From a checkpoint of a small transformer trained on Wikipedia: width 256, RMSNorm before each block.
Each number is 128 + 32 x the weight over its row's rms, rounded and kept within 0 to 255. Layers, rows and columns count from 0. Numbers have three digits each. The size before them is the row's rms in percent of the matrix's.

# q: layer 5 attention query, 512x256, rms 0.0788, rows 145-179,209-243, columns 0-127
# k: layer 5 attention key, 256x256, rms 0.0822, rows 81-115, columns 0-127
q145 109:092099089116152117080112068115142090072098138077110116107154110142112114157102101118141101100106192066129128109179117101097133108109138190120110145075086117123174118075178144099083132177042123128079101137130126140154127109136086113104118144109149132133109185152141075075108150090174145131165200122184151108148134130120183132122136140094106190161193124130087114113135102130110083140173
q209 098:132168141127153161100120106192137115137139220137123145153109078111113137129052128081097100124096128142132142128094153151157159166114177154086124155128129090117155085167128133115098122129157175094186144149127169091100068069125129117181096173115110210155165144167097114097142099120154167152164170146112140105069105152165162128050125163096144137125135126087123182117156102073101102092148
k81 112:110186139079106157139088131091145104100135140135120173089127192100107082144188135088157110175125169110100130081100197163120155130154199064090112134171140151159100093112153130203096142147140129168133089102074096130099125156183081084106129171116154181144160119123076137205065176122155138116142112112182053134111170173127125168140098165121101159125105105208100196097146137103094095108098
q146 103:117131126113088169084175164157179132142116150120075085107152156196111175142119105143143136154139137126089166089078133126176129133177120157118133184175137133101168128198109160126107094167143068120153096146136162141142138068104130129093136085172116163124132126132158139162100103116160130139136160179171125135108145087052075099146043161089129146087081121074157162100151174228069173146145
q210 104:137152157199088138111151132137173069097062162152134133140154126149138116123133159118085106131169168158111124174151157135094125160129173092117150130119104134124108104161103124116183106070074095128156110107154143142118134112111100144171090089121017050151145140083151164012172113078162135175137130122147086098136136166136119129080077098134068181181113136081098171106084121097168126139137
k82 108:118107116177156091147131120106144153124169094150088114105171158101125090131176151130130158159121183179068102127166162096067090142074064120140153068088110166118193148109120151117101157182139165091124106083061064142106210127099122075154129074162166101135145114098142164084230094142114142108120079080139151136133099134127134105118164052132147125147105158174068106138158073094127147127099
q147 109:122150134141126057137128145107090109109178116117176101117154156097126210128224112160115139084135084152132127152158093111150116137104125043189119136061121198100172101060164111167122145134100141107129160192139129129145126138074065089140187089118171052114084090133128143146168144152149142144143171168075117125184143152083090064142153181120134092127132124146130154095100136176147117137074
q211 101:132140130128106134182120079152155081176166142163113191139145115133199149147193191147154127090180145190102091158180165134139144150092102228093162128169167104093125131187122153168125141146068142123080127121124204133129116136133166097144118111156185126147160151176118084117118176141122102111142140151146129206172090137116073120161119093187147104087154077137117149137144148155137125127088
k83 112:102165078037094104160123147137129148137097109135120152172087139180154152175117178121169160123139082109084122127132155144109133098102142125117159102128151164135123135151182096082125064086175136145096137162134156132103140054134130131163106106130155128159110157135087143121096115059097112097056166104088070101178113131124186147172076153114120117118139161147102145121136123081164136155137
q148 102:128117087067081145086108094116129133156075162156113174150100134146146054135187169144142103126115146124123141139082125060150112176143167146108151103080132096180099091103081104194089097105104115128156187155159166109148189115107156126089149177114128122111129099193131118116124123198121062127140152123158225146158126186137191060104147123108164111128179177136076147118107101108138117104071
q212 095:117054126187118074138132111143090145110143089094145192118140126124172180134160103155111153162101173113152139122155082123103188145190166165138081140130185143153114212160153081115129154092166133092127156105098081197120093125179079093101117109120161062135137095088088091101140162151122091099099106084116155119182102121157154142075153170117166107147168093098076169103100155118200069113162
k84 104:141153100107105060085143145126106107147128180113162116107189091138104184108096114150119159127102132127074107123096123128137142151162120066154138162162106108152133039137131123152160132089126107138106118154107140165184125054165199121077101120112197076149163135124091125156123134152128138162123162100112140133122091123141189141103096101123188136166129112122113116175100081100122136111186
q149 094:116119123094141110079153160139133107112141127085142130059137182135195136072096104163138066120164116141133131149119126131088133165104123055089103125126194120150146197133124168097143147144077059132112107077142149097097112122058106138109107153140080101147152088125142104141147058145198094060163124208138071137116164132087165128111111122136143136093115083128144124158077126132044105125173
q213 106:114110080116168158131151142195116076144214109158170106107130162133161130159149108149216131106148138077122158156152117141156094125101104160198165136175113093112080163114130113090121193172115143109100160166076211100153124107150162115123094154123121111126102160139134135148097113173181163086156115143131131146079082130087158084146148116140140129077163134139178161126147095116134168126064
k85 102:065126131180122146133105120150130064117113090101151185140167110099189148130111190172107161138159141138099163107126132120073152151138112118150124163158087160153159137128166132163107128179118161114125214147084078124111171138118095102110110147155147074186130104126167115112107109075096110150071151103147084105128133104141083202214116134093155103139125120117145104110150143132059137142143
q150 097:074153136090061162155157125137068175109171147084146114108151142135103172127146118098187121139062150144144138162172137096102105125167099144076127169071174145128138170106096149098111128148189135148148109101145126111132157127101145097107156157160068193135120162142112154133126192148134095132104129158124141140121143187108131110108118140136120066134106122078124134160107147110149144110097
q214 090:095169108086086161155151151176176125079118167107111188120145129073107131041120126117130154089054136110152159158129161170140142150109140099048074093135157150101105123120108095134165163074092166135137097162165144088128093152092155103145088121167159159141101108108156136188206148113097102116182148181118162086167094164095076125150176134151191149206165130171118148134117163135097096142091
k86 103:083116074138127128142101124110095158133112069124117155096071113137200123133101144124114102180075086128096146126170113167103101055121079084176082190116122144139128174115082091143112071134105112116133171072179113110021134082129081106152156142157175126109128131116121145146120112133172186142105125168102175083144062183064093140129167194174177103083176058127125135136128142130061116171174
q151 087:198112076062083147146135139155119137180153152124119141120118163185112133138159170134157139136158096071112134123109067133158158090129138153121146118125119121105106209188153109115090102100102146150142107153166131138159135051168115103086134162143150105136154049142093084105163205116070142104149117173099146131100121179092076188147108148176147112167103115148130121090168106173070126147182
q215 106:162085122119071173177147112080143080140079093117078095150115199143174110118141147147091113124138082113089119158148116138225126091133152080098126168134110110081111099096137120149115146108124164134122110157095105115104190086136099110150171100156077121196126139115123166132108048127127145109108122133107147174068072121109166098128094162136053091055077090125143135176111122155079140096104
k87 093:139069114132113066130155110091118124122163132145110197127148108110172145076124094098119099152101150176160129086130122102096148182130113112159116048149196089130146135143122090152128112142114077123160117084152039116163075112082080102116133117111060097164095130153164115109157114066172099083133144188131133065190081061120101159181079134124066147101073146140127131117102149106100144168168
q152 099:139090147215154160161086200131151129142084134132159108103118122113135126135110145162069120198179121115176154136151092145125104134140137085184149134067141161154123142130082109080132191130176095188093123158056167139121088076050152129190104112098097156152136156118167169151114169140118160086175160151153147133124137106172104143114053125078091072137130075120141129094113133107136124118116
q216 099:154125106136061103106083111131167137148131126147084074126155113078185223087152104132125119173115097107130093147080088157178151122102135106126191183135120119133085137157126109120155122130158135109157171101155112151107110099078093149126137148172139112069095182057157114154125118103146153121133113090129144128197161048075117138114166144040167090103155125097092176116141119182110153143100
k88 097:127117186104151134098150098111160140126164077147130128148080146192099150153138114183106143141147178105150142184117124140142138121078146020123077191075104075142141121118118170129112098121098163094104160067112075088146204133105099112168095150075125161133126106172136137133070137118078125143120088094121103198118104050101156090122186137123171083053115131171138043090127100115087176148161
q153 103:091132127147140126119103145114119113118119213138154160180052127100123107144187141119159114100167163159090129175119100191096086072145104119146153143089148082134155095147146148064132131132089153075152162176085125125132090127127171164133075196114125085138198115180084150107129115052131074160087127163129082135114149170092104112132143135133118119180132158109121072123131073138134100115169
q217 094:120078156097133140176143074149127169103148110180104105130128133139134156100133088098141110101136079119135179090129158152134197158152087105154130142095109168152173124153134111125183097177100160167137163125160131182142136104133104100076159058099132135106100111118124125165198079163138111091093080153143164094105112152099083146144121097075093126073141140069083099181125122172171144093048
k89 102:118187110146135169138114169152119125147096166130141131138146153140128208120137159099123133105108100103100133172058176102109122145143079083152162098120083099136123088190154160155167149121140187158151130128158142172084120117089164126137129146106171103129113100138126120122093112085130124113111115127135158093143106158106159138149132198130139158172136110150120137101140141130117116163113
q154 107:174155130132126120148121171178130113191159112171121128115179087116161109132079124105113105168127128164041193175151100240101130135092099180159096159116149125131159116163126130130141130111114099131146099125096119175174153089166123110096084206112169180145207186179133165169106173118167121174058162180157162116146124103139159158155147168140107174154106123121090156160157117135135126141156
q218 094:139121093135105081107172140090204195108156090157115118174115121105126078093126117103138181162126142134135162108101132154166116112138154158144067168148072126111157051115114126180191131115161142095152147123104119161147176167132098089132108185100086120090115146087065145132139162109127068080111116122146178114103098114120191127163123165113154079188133114177158159086103128166115138177163
k90 111:113143112183140165150136125105134146105160119152127108109083148149152101123166157133127125188083089072133138098165123131171115115147111136106135121117091094152150180119187126148070100113085117130135121178136109194081127146092103175090127125108125092154109065089168109142113104125067147146122131177086077173156159176079138107122147144192096157068141126180089154119117136177125137123070
q155 091:122096155148124138064191106101144105083114107141154179138097082178126152088170144092131110163144111160142113068117075096136142107126136139171144165133158111185130062155098089110101134100128103124104146116164114160131143152123098176140097073113149069128114126145128133143125129130117108078151137110177177106111140151157179112165071127215133180181069112148140155135140191170135127162149
q219 094:136125133081083142155136217136104094155153113103133068072203158184182084153219108179091208130159175089146123119145063059092187108122179120162149129149109138058116141148101116145129157109098142109140134041119121158154102122113151135157156114119116124134114105106138173094116161112113151161120157134147125128129079151126153099142093094127147100153153142080142095144153114105128122127040
k91 099:111139146127160115064052123120119149167094132136139117152143131171118113038144091196146165113118133112142136135151122126180145103170065143122095107126132149061214195182129108095206167136119088129144130087134188105119121143136074077135117119153111126080158148126154096088058129119089153181145121083070089106128153137170124144100093121086121129109149140119121118106103147120141171181147
q156 102:065154090110144145126160152132096147187141180105122148167141132142171087123176109088130122056130132157124147118157119090092140114101074094128090129162108159108170104090102204115133098132110154110102122170133101066084111104178122115103122120130108143143157099070140089086168142119200115191137108123081102108157150140180197115087113103134123100121117140144100195074108123131110132192116
q220 100:110054118146194097129101166097142165114135123088127109105105088161094062162141088213152139114150128122102080095068138201158137068135111123154149149093115187129111144090134143064125169124089180160068121161137093137092101177154074138110103098109127096082153147146168115122108128092111147108099134079148109099120096133136108133137144151154132172119071108099221151125099093181180128153100
k92 099:133160171136119082148127155142081126121131126108104147156184102105125124100045162120141138125140177087127194167166075104117135121143085142080143096143148158100130107137179103115121142135140108117106187160090126128160098160155124092133160193123161132162089113133168131062133075127150112134117169160131127163124127122107122114094068123124106105169153175091061112155115084067160199109132
q157 106:125162154161122092131157151137105097162156143107141142148097073128137134120174184117168126088124124200124148094113138134138113131094176094148166097155111131130102094110110109123124185134091099169122129164197123138118131099230119141183148196162095055163125157174131156096110070122114114115184147155169175137152144207079093094167086137112144120094124148152135122064163095150060119132166
q221 099:105114122100108132130153145190168150119110150128151141137072081143179124063096184153124092103110125167098122138140134164187101103158134141131082107110132108102130124102091154156090123118150089187112170101080132195125145130058089066121084119081103101190209135134172154086083123108135158068159127156081124145108087135105116121094116178119134159121134121145161080069143145123157115135136
k93 106:125165090092108154121102109172127139123137054154123156138125089173129187129127139129139068179073154122175137074114106082107146137150133108127108114132124204125140105151165137183210137070099122134099163118096113150149135084115155146189103119128152102096089071088139142104130128189207153135152107095093078162147137158096096123111102172069148161150125103148162122105100130139166091173157
q158 106:106134172139125170103143097120147160062208106162093115142139165147160101146156144137118061150164136124152119109153116153112176148132107118102176149089115113148139146133138156201163120157055101115063133130158093128096180159156102135163121104142103137167148136151146063087189125129090149072141127146119113111073109079131048105109144112114160095088130122124092134167080146129198148144107
q222 094:090114200181127122125137130117129086098111152152111174135117109125099108136057134141074072158136152112154117168125164115056134218169121125107086150077093118165123158126128118178112158068143135136098140106133083099125143149064119155180099181143085136115079156129118172112119126118153092164090166103128137124113116163121132149098128141143138125178137098124076095081118164146143173087184
k94 105:181150125151087113121158123130143148086175122097137103135151143119097123200111185096176140165108160099082105124115133199150145136145148161106138130120177083068134131052092099121161154112148114055187110084130099058106153157058104090125183160200153113092163075085136135124117132100112162154107133077112139090124148132087194149132121103183132125138165130121111102134119189128149089131220
q159 105:075124105099085128133113104179146195125075107149187129122196131129182083124154118129070137097101071106124094189173132103191089115151129101138094104125111111129153136120128145162136115154136118128177101074090139132096229114090205124140135107117102138133054116124100117138146169136093147158167132130108172082091188134111177109203154122079139161125174164169096094127154083139120097125135
q223 103:138096115146166160101112136119133126123155137151104160138193130161141117124128158066160196068133123152100079176149086152105109083161140134133115125085180192154114142134124095181158158158112154104123128109125100132107094154129144084113124096120122104129144150118117132192135180155110151118120093169101145133102070133135130153087188122159144112134112126191063131177145182150104090137094
k95 106:145132092110097133076131101119077149138105079126088121123185097069138088121131109164140115149028104160140176149083100172148116139162137152115104146099118095174123136159120156110159112142117133075122105140137072133115142106129084076095078108043164166168104160120127100096188088101154110090145092127163126077152086172115172164104141158117088041119153119119132070119150133141069090069154
q160 088:097186154169125185110102155152183150148135122121074104108125128214119068076197118151170175152169140189143086133134135141174096108168075149077126111080141110127110140125125084132145131155103135165123114121183135122089093153128075150137075159096108111208126128202114101103143089111099123125127120104145103097145154162124100132132155131175053113087136088182100156138112129113127153133134
q224 087:132127180156135140159077105165065125117119129179135161137100119215124170136158139132185116065153147142016157126155128092139117123129160155110177152185148155111159151117110061095172168167121094188135092106122120101142132142125142168086092122099123157190083186109104188170101174175131152079159164111140091155138130157165140089122065147145116126140128131094125112193112155110180123177148
k96 078:101151123067142119172137107152121172170140062135159082108104114101109143050152105156153127179124099140125171174089104178112172104102134093123140151090107118124132088190086133093132117150138109100090101135129147186121138133110095110091124160145142170110095121157151193145082144080160105085178131103119113120088124136113188144112132090127116120112099139132118097092135162071076145130201
q161 083:135081101071154142158114140088114135130091215171129144164092139164147197140120127170094070103145156188143114125170107096191108060100125106122114139074131156132072108130112089131145134121151149128147212111063170133163166099081179158140128171123136076124099120117145115121115161124115101090171187119103115100159187106079089052152132128090158111139218137132126162107052106106161120113138
q225 098:104162069086105047128139168112165156162060144061108144114091126113141142133113105076106087151103076166139116127184099168125113117108110116138114106110062083109082102040098154161173096167164159142070135106118146121125115118159078091148136138116089100124112140123218145060045123191132113148057106121163150111068078129137120118179154097182151153077131064084162148120098105118135144098135
k97 088:172137160122088136053127124067146124152162142162145187118186145111126094140119086136140116143127109145142097159131146092148121188126143136080144135174108172153149144164156136126109119158089066129185110144086153125180137123148097108128125115171174142124140123146106104115141105114132162206141100116129101178137160087127060133123168177130124140101151106111103129110117084138182114196138
q162 083:099068185181129154117162089174138197121134121136139159133110158066074122124113115143063125163076165180142140079150086150099194094126082147118096078130151146093108191119109155133079060116121143189172202154113125108088153127166175110062154137145092157153162094150192121166093134126161178150087143118131102137120152171124110175112117122159118118106077179102114120147159124150053170119157
q226 095:133179157114139161144145168104158110134177127150156100077198128166136188159158146175089139142136136108099150094158156199121122134161168132115097069048092093132152125149131125172087175161109197111176132074092142118131118156124133101152140088086116079110071133113133187097116167128141067103165092084147097147111104132094151152068132132178162196133131109147108120099147183103115125118143
k98 091:131161143129136130108151158169139098138138085131125158121139115100145114129150139092156102131168113088099144205127107115119086132139168136137095064172128127158133117127053138135163122123154135109128133132213126121105119087063189105125177095175137076093133151163112101098121073157084151086134175167090108087146123172156106016115143137071124131165084120079148116075107092098105131090122
q163 094:120103022064103090122095154076103098130112130110125141189136157116149168153169159133175132105195146110166134117109125101150077169079103111186113142092118138066174141110100089102182149065066166103133090146105113140136137119100094069138111106115135137127165105092119125114161154126117090201154129142149200111116102153090163074115109181088130116177115099119123143072119127109153124178126
q227 099:178045112096135094117122142124206096070134091129110092105158108189140080119101069094143143128098142193154202173124140167073188101134185150130139127142137095100119114143131160094130123145148167136085145152162084138116097100163171118094222093163082190138166125097122192106076100125140124134086125144080134145138182186099124139137117097101141143141076105121116122184165166136143122088144
k99 098:126105096159113148135149058074125074102104148145112140085116177129133111170143121131068150124135116162105132063127145163150180122129113114111119173152169115138120148138153145131096147139150173100130081102092106126172160105153101145177135093093148122120049121168146104112177138119182157088124051108146162144156150150127096116131138175138168112137082130084111132137168124120101112148143
q164 094:146103080158137114101166121086135152128070159203090139105115167161120163084147098122124089134136075094128141144105152081133143087104128195166159122079156165080130126143098122178116195064117097131137127155152144142142133144124139075133070090114102099150102088121061170120144117161124214106145138094128111182166146104115129154151029176130120199157124147144152099092152069095116116072134
q228 100:107065134118087094232137100134137089103170104076129158099115155137066113132133088088151134157110134140147142098116075141105137133140109129131088077118137148077106160152115150097100120181089097130096140117161152117138120184198188139125134092129100143145166172132130203130057070063107142125116170121093159139132157150136164127140044120143126132129124122144167139119145139086176142134172
k100 103:110071202146126111117090106085145136117140146245108153156118099155074098113103209151112135155156101176093139106069141148160114168166144131115164118120114091111109122113236118139097088171161146075131117116120075186147155125137126100067087102164144146160095100116187103120096120105122139165107076117112144150090206037128139129121138152089090146097130137140155135117124182121062131160154
q165 092:153126144131138148075137132172106172143150160118197159143135127121156166106156061132134103089135096172046121100122123069064118156099179118141129051143148143190144179119213169095133109119141121162143112078141138137152114152115124118133109158160179158129123201152111084163170153112160180143162148186148118115129121153154147135146100101083150092129134070134138160095105115110143119136155
q229 099:084195171120184125109135149175027101140128181155095147172137128181116176191180123099113125149124030117129160153126143151113133157124155120145163102172147157203169154136152149155099143141141116136126146115102167120135100180096156105119090106136148099158144126037118140102166193089067134128065179110160114146141156147137119088137099114118138113118108161107149137169073154148118143133082
k101 099:093131089075135109100150111190179142149106130104133094114174195125130117135146151072135143177093143151155105117134121147112098170140148066152062127093114116071100091197095132145142054127062139162144183127156125148104181109115103127099142113111211155161189123129121122145108104130132112091181061136100189099159135137104100134102165160114082099097102110155166110108125096125143106123137
q166 096:156183117103142196102083106121125105124181139084122111104125171083168104081135129168125138149137090164057106146093172110153153105152142105197148130076177145129168123113130125159113159061139135107134113138066072097081164170145128128135126098101143117149131084158101214124154130141113109163126169162148072148137097103144150099141085138107131147137104178139150157068124141135160192056143
q230 096:153106148167124148147177087152077141146141148103139168081164102106127121099148115110095051093121170131101116172096096112116097057133157141124124155093117199122159121146161146164087161093108121138075161160113133097161146094107105158103155105140140161183127097098060155146192114140145088133138138142112083119150135098134069074082154129102137129185163186141096132123156143071142133171125
k102 097:115105163129134126143162131167101113134112147119117126155112118185136081095082147135148087135132164127122147109157082102165094148113102125164083019114152104119130188094172153113158095120158145105088150141226105176167101083139097169091122125108173177098133152129197120118078137120140107098121162127090153116128130131089138118122214148169098132125175182139119134148136146155100105130115
q167 085:108066117093116129129140111169150102166055140154118095064144126175118145123177106138095098129155121133118140110161173178184130126120128190170178107125161137155101159103075171164175150128117091156148123151122173219136121129132115107116128135128137189199191118121158120139159127074098180089156143123108093127141134106098173148159145196105100137107155068145173107151111077134102089180124
q231 099:087147115107122104136104180107103072125060152092110140133121117058157130151126169088134102087146092147070113167133099122124104138070098122123132082181110141117170124080068101087139169176157157108104142102120146141151122126079154137134056075101139126141155127149098122104168132117164085182099123148144100125099127132123085062139155167034085158170185114116098194132076115092138085099128
k103 100:122186102064157184116185166196108158129137068153148114095159168092137152124141140103137092147067137159064100149122129139110158085134128093075188071146125121145136127098094096111146135124120115146149156111134106150124118114141138181096164151088111121109099116132061082114132152117154127114128128114176143088080130108144081091093158145112188099090163144127192123101132135094121054142151
q168 088:067143172108087105144142148131115111110159079111122169089105206145106159107144106128169138161099175111142117042117058128147150125134087090116146090064156104130166181121137123139159144073152126170113109103116145156135127096135109063172106139098174104116096099179133098132157126124144099145148112142116142101185115113083136101129123114130123147144113095110122154112107119120087123095156
q232 106:128067115120180152111120181118196141022148107106127148104112137177175051156133154117083146192116109165176072123157169134084105181147113126158111111122125121063108153125091178105166173159167132170154138079117070145089078142135132124103205100210144128177118082125108147111076098150189088125102146139124168133144116128099128091159162117094096134174104062103119202099155171113208143078151
k104 110:155127093107175141099112083175090124133142085151135081119119102101167091112152137193130138116176204148109110126090134088165169114085098183124139107056084144151165086149060076172159135106114113129110108143134118085078151149092123161120149134145121114093155111120153129151143181087090171184130107117116126189102093132154086119093132110102120127140111146108106108148120127105114132090115
q169 101:154138116121106098145145099085115127032130160138129199126195158101120125098140142146142159156128124114129118153166178143137108107176130135184126108094137153094167156176131114119132158141084110150107143108106093130115122176133026133068080124129166109132073081170119154112109125203094162128138148147110114127205093151117067111093134066129109180159119107102141122102134123147193140148121
q233 099:138074177145151168107148142122132134099106139087097150152146120107140107105107145140127129130150178166124165092130191164146115150147103067153133094128164121097116142169129119054162178160144133177155138122172080113087172167134053146123138116134194167131114103170137104077145096161089127081100096120125147105086119138121137086126133120113185140097054074156058107147107127119151141176113
k105 106:157084165121116121114092074092111075124149110134069175137118176138127085159149106104087131126205143116136213148132061109157124160098146203150179172088142144108143136087129132118142130107152181174159185159141127112117119081116146113172144133155154090120082157135154103128119164135118165158149119182129086094133136093078128082108154130155140123166142111171065096169116152103108165104116
q170 096:091085087068188105070147157093190118136086140177150093103201120170119167148063000200106172145125105134117140141136137123089120072081102114088112124125092126143122107166121077139092098150154128100143106155162136136103112080079182158076162153156155132145147143127138089128102144165126126122137155118147139124133094158145128117150138119109138169121120102105102150123118111129064148093111
q234 098:202148093150091132168089113109165098072125189071138101100101096157086158119149188138144070133165129116158124171124128111147108109121107155116178079098139075121059104092147114123133101155120142112139118147167108145115061142094111118143158183143163110153148173150068142100130142145093064095113111145151140075134102097199135130113117113187109181181133098119142086064120100094143127097135
k106 106:118071127078184089064115161107086147138087113125158104120176150104127150153094106166150112151102079156111143128156111091114101147147084164096123146103126104120169187126081175135148114133162093145108129108089118187077157138163104090103077113173178148097150157147127072083125091134150140200176124110135158053140196130122135073116131124132096124134111154126155167107214152118167208120139
q171 095:122160216103153152167110115157104125109113109226093072047143138103181146147105142123114129126149128153148136151213076155119099111101139061169170163088125125147144168161089156180150161185055159225177100149113109125139113110099113144125114120131153151134124097148163102108139113145176122132160101098099084171164080057068114122109173124150125199103089109155103142096103119160114115133121
q235 096:129115162105123150162072068136199111115206081172075144122150137084156079135064125136177128083170131207071213110153132130129106127161120078114106129097157103163162164153144089162164149134125108151184128160156163078075081184129125116150091111111108117146069137147154104163212057191078173125119143165119106105147133109165093129133176131198120098136125113110137143137093147130102180128164
k107 102:126167158138125173085186139119075108091153083144142162161112153103087110158189111146108076147111150129114171102174138132135108126127159130152160156118139155105106114086178204152088081118164124128139126129129118119093115140096088161162179130143106121124127105141143091131076151113170120132095151214159079138086163099131129112125071134142106132172122123159057196097142149149056081138093
q172 092:101190142061150141138137148097136175066228163083109068129158139121129108178139081149154082102142157174137120105163086139125108115123127090130076115134121117118128096170117116082113107120097092128155140117117122149083114157133124136157126147156136130082136180155157095170105146049144121143152115100125118105074077053179153107125128155148159124081122078094094162144118173098080099129150
q236 101:122158116102115139124106146157180168198129147079155138160109154162169168100108125138127121117144164119195139106147128136095078102121109092134195173089107123156062168045123201152155066082131086130156141077144175120105164100098124143183058139122138122057111096083165097195176112126115160090108123079145148128195152149109114152138124104115083126071154184112126151135070173145123164131149
k108 104:153111134122065113151104140103122143147149099178154130177150117198144143114079187107121109148120139133124154116152141107118133121091180147152152156089103138077185133070170201173107123112092154096177117128128139108147175167158079164119073098163115065120125082164084156144160145136114129133143101112155126145123178117094197115161118124139085121146121169171109105077195113180132181168079
q173 100:128123184145159142191126106139102131111136093132104114151175137191141129124084134099114115124139154131137123154121105128132133155139160113108098073148101143096097141105113128093106118068128146117141069097089140112060183142113121131127168075079094112170153136166174146184100132108099112132074131154135147121150192150125156111143140124170147133197153100127150142100033144180098129130169
q237 105:131089129116136182171130149133120170139156114135180127095111108113175085152116153089126122152130066139151130145141072079103154104174159134107138115236074145153160137177150131100157111124167107100149159116171154077127071157169085064096124093146113150163085107152146124131108180175145111124159145108113203113112091126131135148080038111130142115160163123065147180107174136125113168154165
k109 106:134119057134129159109083112163115075172125144107123166114101113187143199148150155160117120113110148165138180161157110203164146106152143150121128109101092100143156147100102192108082123137133113137081102158162119182146174160085163126157152181156150116153180093135108184120118102138135153130150162148121149112103105137156086145065155088143102156132089158125088186124163212159108095136113
q174 097:144138132108134120118160209072110194164146136114128132143073139138134074100168068145100120188174182080096143151093166128138114132148121085140121198086123137199167104095120092170071107094091119101122155142147087172150101149135187103149107136146177111104098098121095116085209155110135084127121151160087175113101122156103113096183090150136134083129152120112133152167167145153087087107127
q238 106:112087117234099153142099124138130099122145157103116196141145180100077133142081165184165117153188164133107122122126087140117178087138111065102118078146155151160177153099160143102181165119142116108135153139104108105105170123137128140130080089092129121083114063131158142113212106148065187122117164081108123091084119144146159148123128153056060137058116132152130142171077184118049167088113
k110 105:118113091133135060119094204128125128101136187109165113107138115128164205107209068160082040117109120154066187139084140094187101142113131126164137146111127154137146179117171108165145160162135101102134150120107104159092164163132047132071106176116137120158112106100130073179168142137148108107177145112099158061085119154112124158139131122115122113202150140148122174122138120092104130119123
q175 098:135127137124131126182147104202126062179174151139081105120178122136114084169148104095128188127131177150141167090123087106108073169080120174200098167125130108105199101147087140156132159123138115059069117145171148175118162163179119142167069132096102122118111136097153110137096143113195083133175137131085129078121106111115128119137182164128083140154192131144129128164113100099083101117189
q239 099:160096117128108073112136085131128120122126073136126184146134150184103132155117131158101091123137112096190124115139118105127132087130118167096156138124156115136106123187225130090120135093074121072159096128161095168131093138145138142138121134128119164191119136054122151199173039094166097178110115190111118163134132075118074122139170114176064096203135097163135092089112074141144100119080
k111 105:112149107117080185166185149103120132072133127100103189149104087158133142114082091123168102072105120119159145113112133090096138088105078131126085106092140091097174135084111090115078134150174101132157122153118150088120151119113134148138127140115116080188109129136094155113102104125183109142091132085122150146107145133189113121071148126087102142115109152105111156079181077089133174166141
q176 106:151088066109128115103140072124087155120133108136088084136132091101159123097136092110129139125092128146146104125116064152088115076119163090112138172118063126130082123124147091126150162126168136187185069154106130096149143180145165199092185056163119144119112161121088120135157137140150163086121121104090124169116161118144083176136116137194102122153146159108070076151117185098127176130127
q240 104:128121084145167113135163162129124139083250174100068155174141156128106109146123168137089036134161117141107152105124181145099187113127101091122088086115125085099068120097167155101047118155157130149114088091125120152133142164138127105093076114069067134176118141111114103175150186145109123098155123136081142133057092126198130126083122114110096187182140149155098091116124093105082132062155
k112 107:132114097143089170141131140147138187143100114128131126132121086098106082077140136142143122165141178106115125114086113141146169121145129048097119101118116154140109165162132072112114161122111131078119138163107158096154156075077155144178140148108056132105155047166173148087112098171164130092087113171142120088143140068052135136114173121120134091139139158161081151146157181116125147110111
q177 099:190098104180166182134110120126138124125120094132139062127140101150162151172125093165111106070185140128130118143110162106176109101113172130157168147126091155191157124087131125125130119141141105131164141124110122164175136140055094136076159096125102089094123118193060151122099127181156096090098114138143073142091147109181151133082059165090147077101107103145099132098119122092134158088142
q241 101:128096122141207115132126125185173142169176130165077087158063144120075149140127172085142136105108132236116106115133146160116199128148124076096128201132188113063100117143163148117130171127143118085122188131138103139173132107127139128134117098132146134147156116129087141157099116083130154079137116065087100178123139111114134150144089079101149108106107147149090127119113141152147102113142
k113 111:140162143176117116132136104123139073131092122178085134079130141163119121126161129098081131076174200123092160080100101136141113162107136153169109120114139143085111135141122111086165127140159148110138166159109093099184127119147121126152113144129132155087138113118147118189103107138160176127143096178132147179176085103100116133107161119183162147117135109164097084098129120124136139112152
q178 097:137106101150148098099150113091192142181132108096109149140143098197134112160171094122150172131108147059162144099145093162157074154119152188164141120143081068141096108108171107156151131106098140124139136106153097140165134103076099109102178148111140140123141154140143103096137136133179088164055147094135190161146149149138101068166162145103143061068084106110165133170075181130151175186055
q242 095:120191150049127148047149139151127102211095119157121137083155111098130093163122126145138135151094132158142124116089140168153109092151107148065135152135094162067141139102142153117117134119161134111125130170054169083115131160144168118144105088076108122145101148143139080182171138172185121157097140110150162170173134116084154116145100150139157118190119142087163133150152156188136119081121
k114 100:120175108071103151180120095103102088132168157152131082167098046149104135108111115198083083142188168116146127155111131156133166082178117150137143091152201105107128120105146114083120153211096160107117118119143167095191098112095059100092174132071152126193147131076157120085154106076134116105095150127095121160123104162099121113147089093084152176077135131133136117132118105081083108138139
q179 102:134144065132114154088134157215160139140124115098137135146163091143115131132139126136128099117121162124137142061125091123155105097153077183152154155080163145129142135156113127115056154169135191103111167119126131154103110136121103125139177105141172099174092216118150100100077087104073121074119169167109142071138150063120132131200120140090121132098153149143159123171132151102106151133122
q243 094:131111104142202178127143147133095132091180128112177160096097099104127128235141157093114138165128083158103090116156134085149138117124116088179107116131144082077168090132097135115213149114119134106063109092125127110155120091108133101150086133146153140119108125175141125134132080132111113156178090131131148094146175212123103129075130122155098130134107121120118178121137112081187128073117
k115 102:120160091083094145150100137158124103172168118060084186136138179092150084118167163130215111195152173099057066114127098084151175111143137079088089122138159178087200096128109128164151145097087127147153142165106114092129137149170099130089154146133086124214139094097099085107145120092141132127115109215151125189172142082137134131129107131151148141119087148131074152122153115135126160096134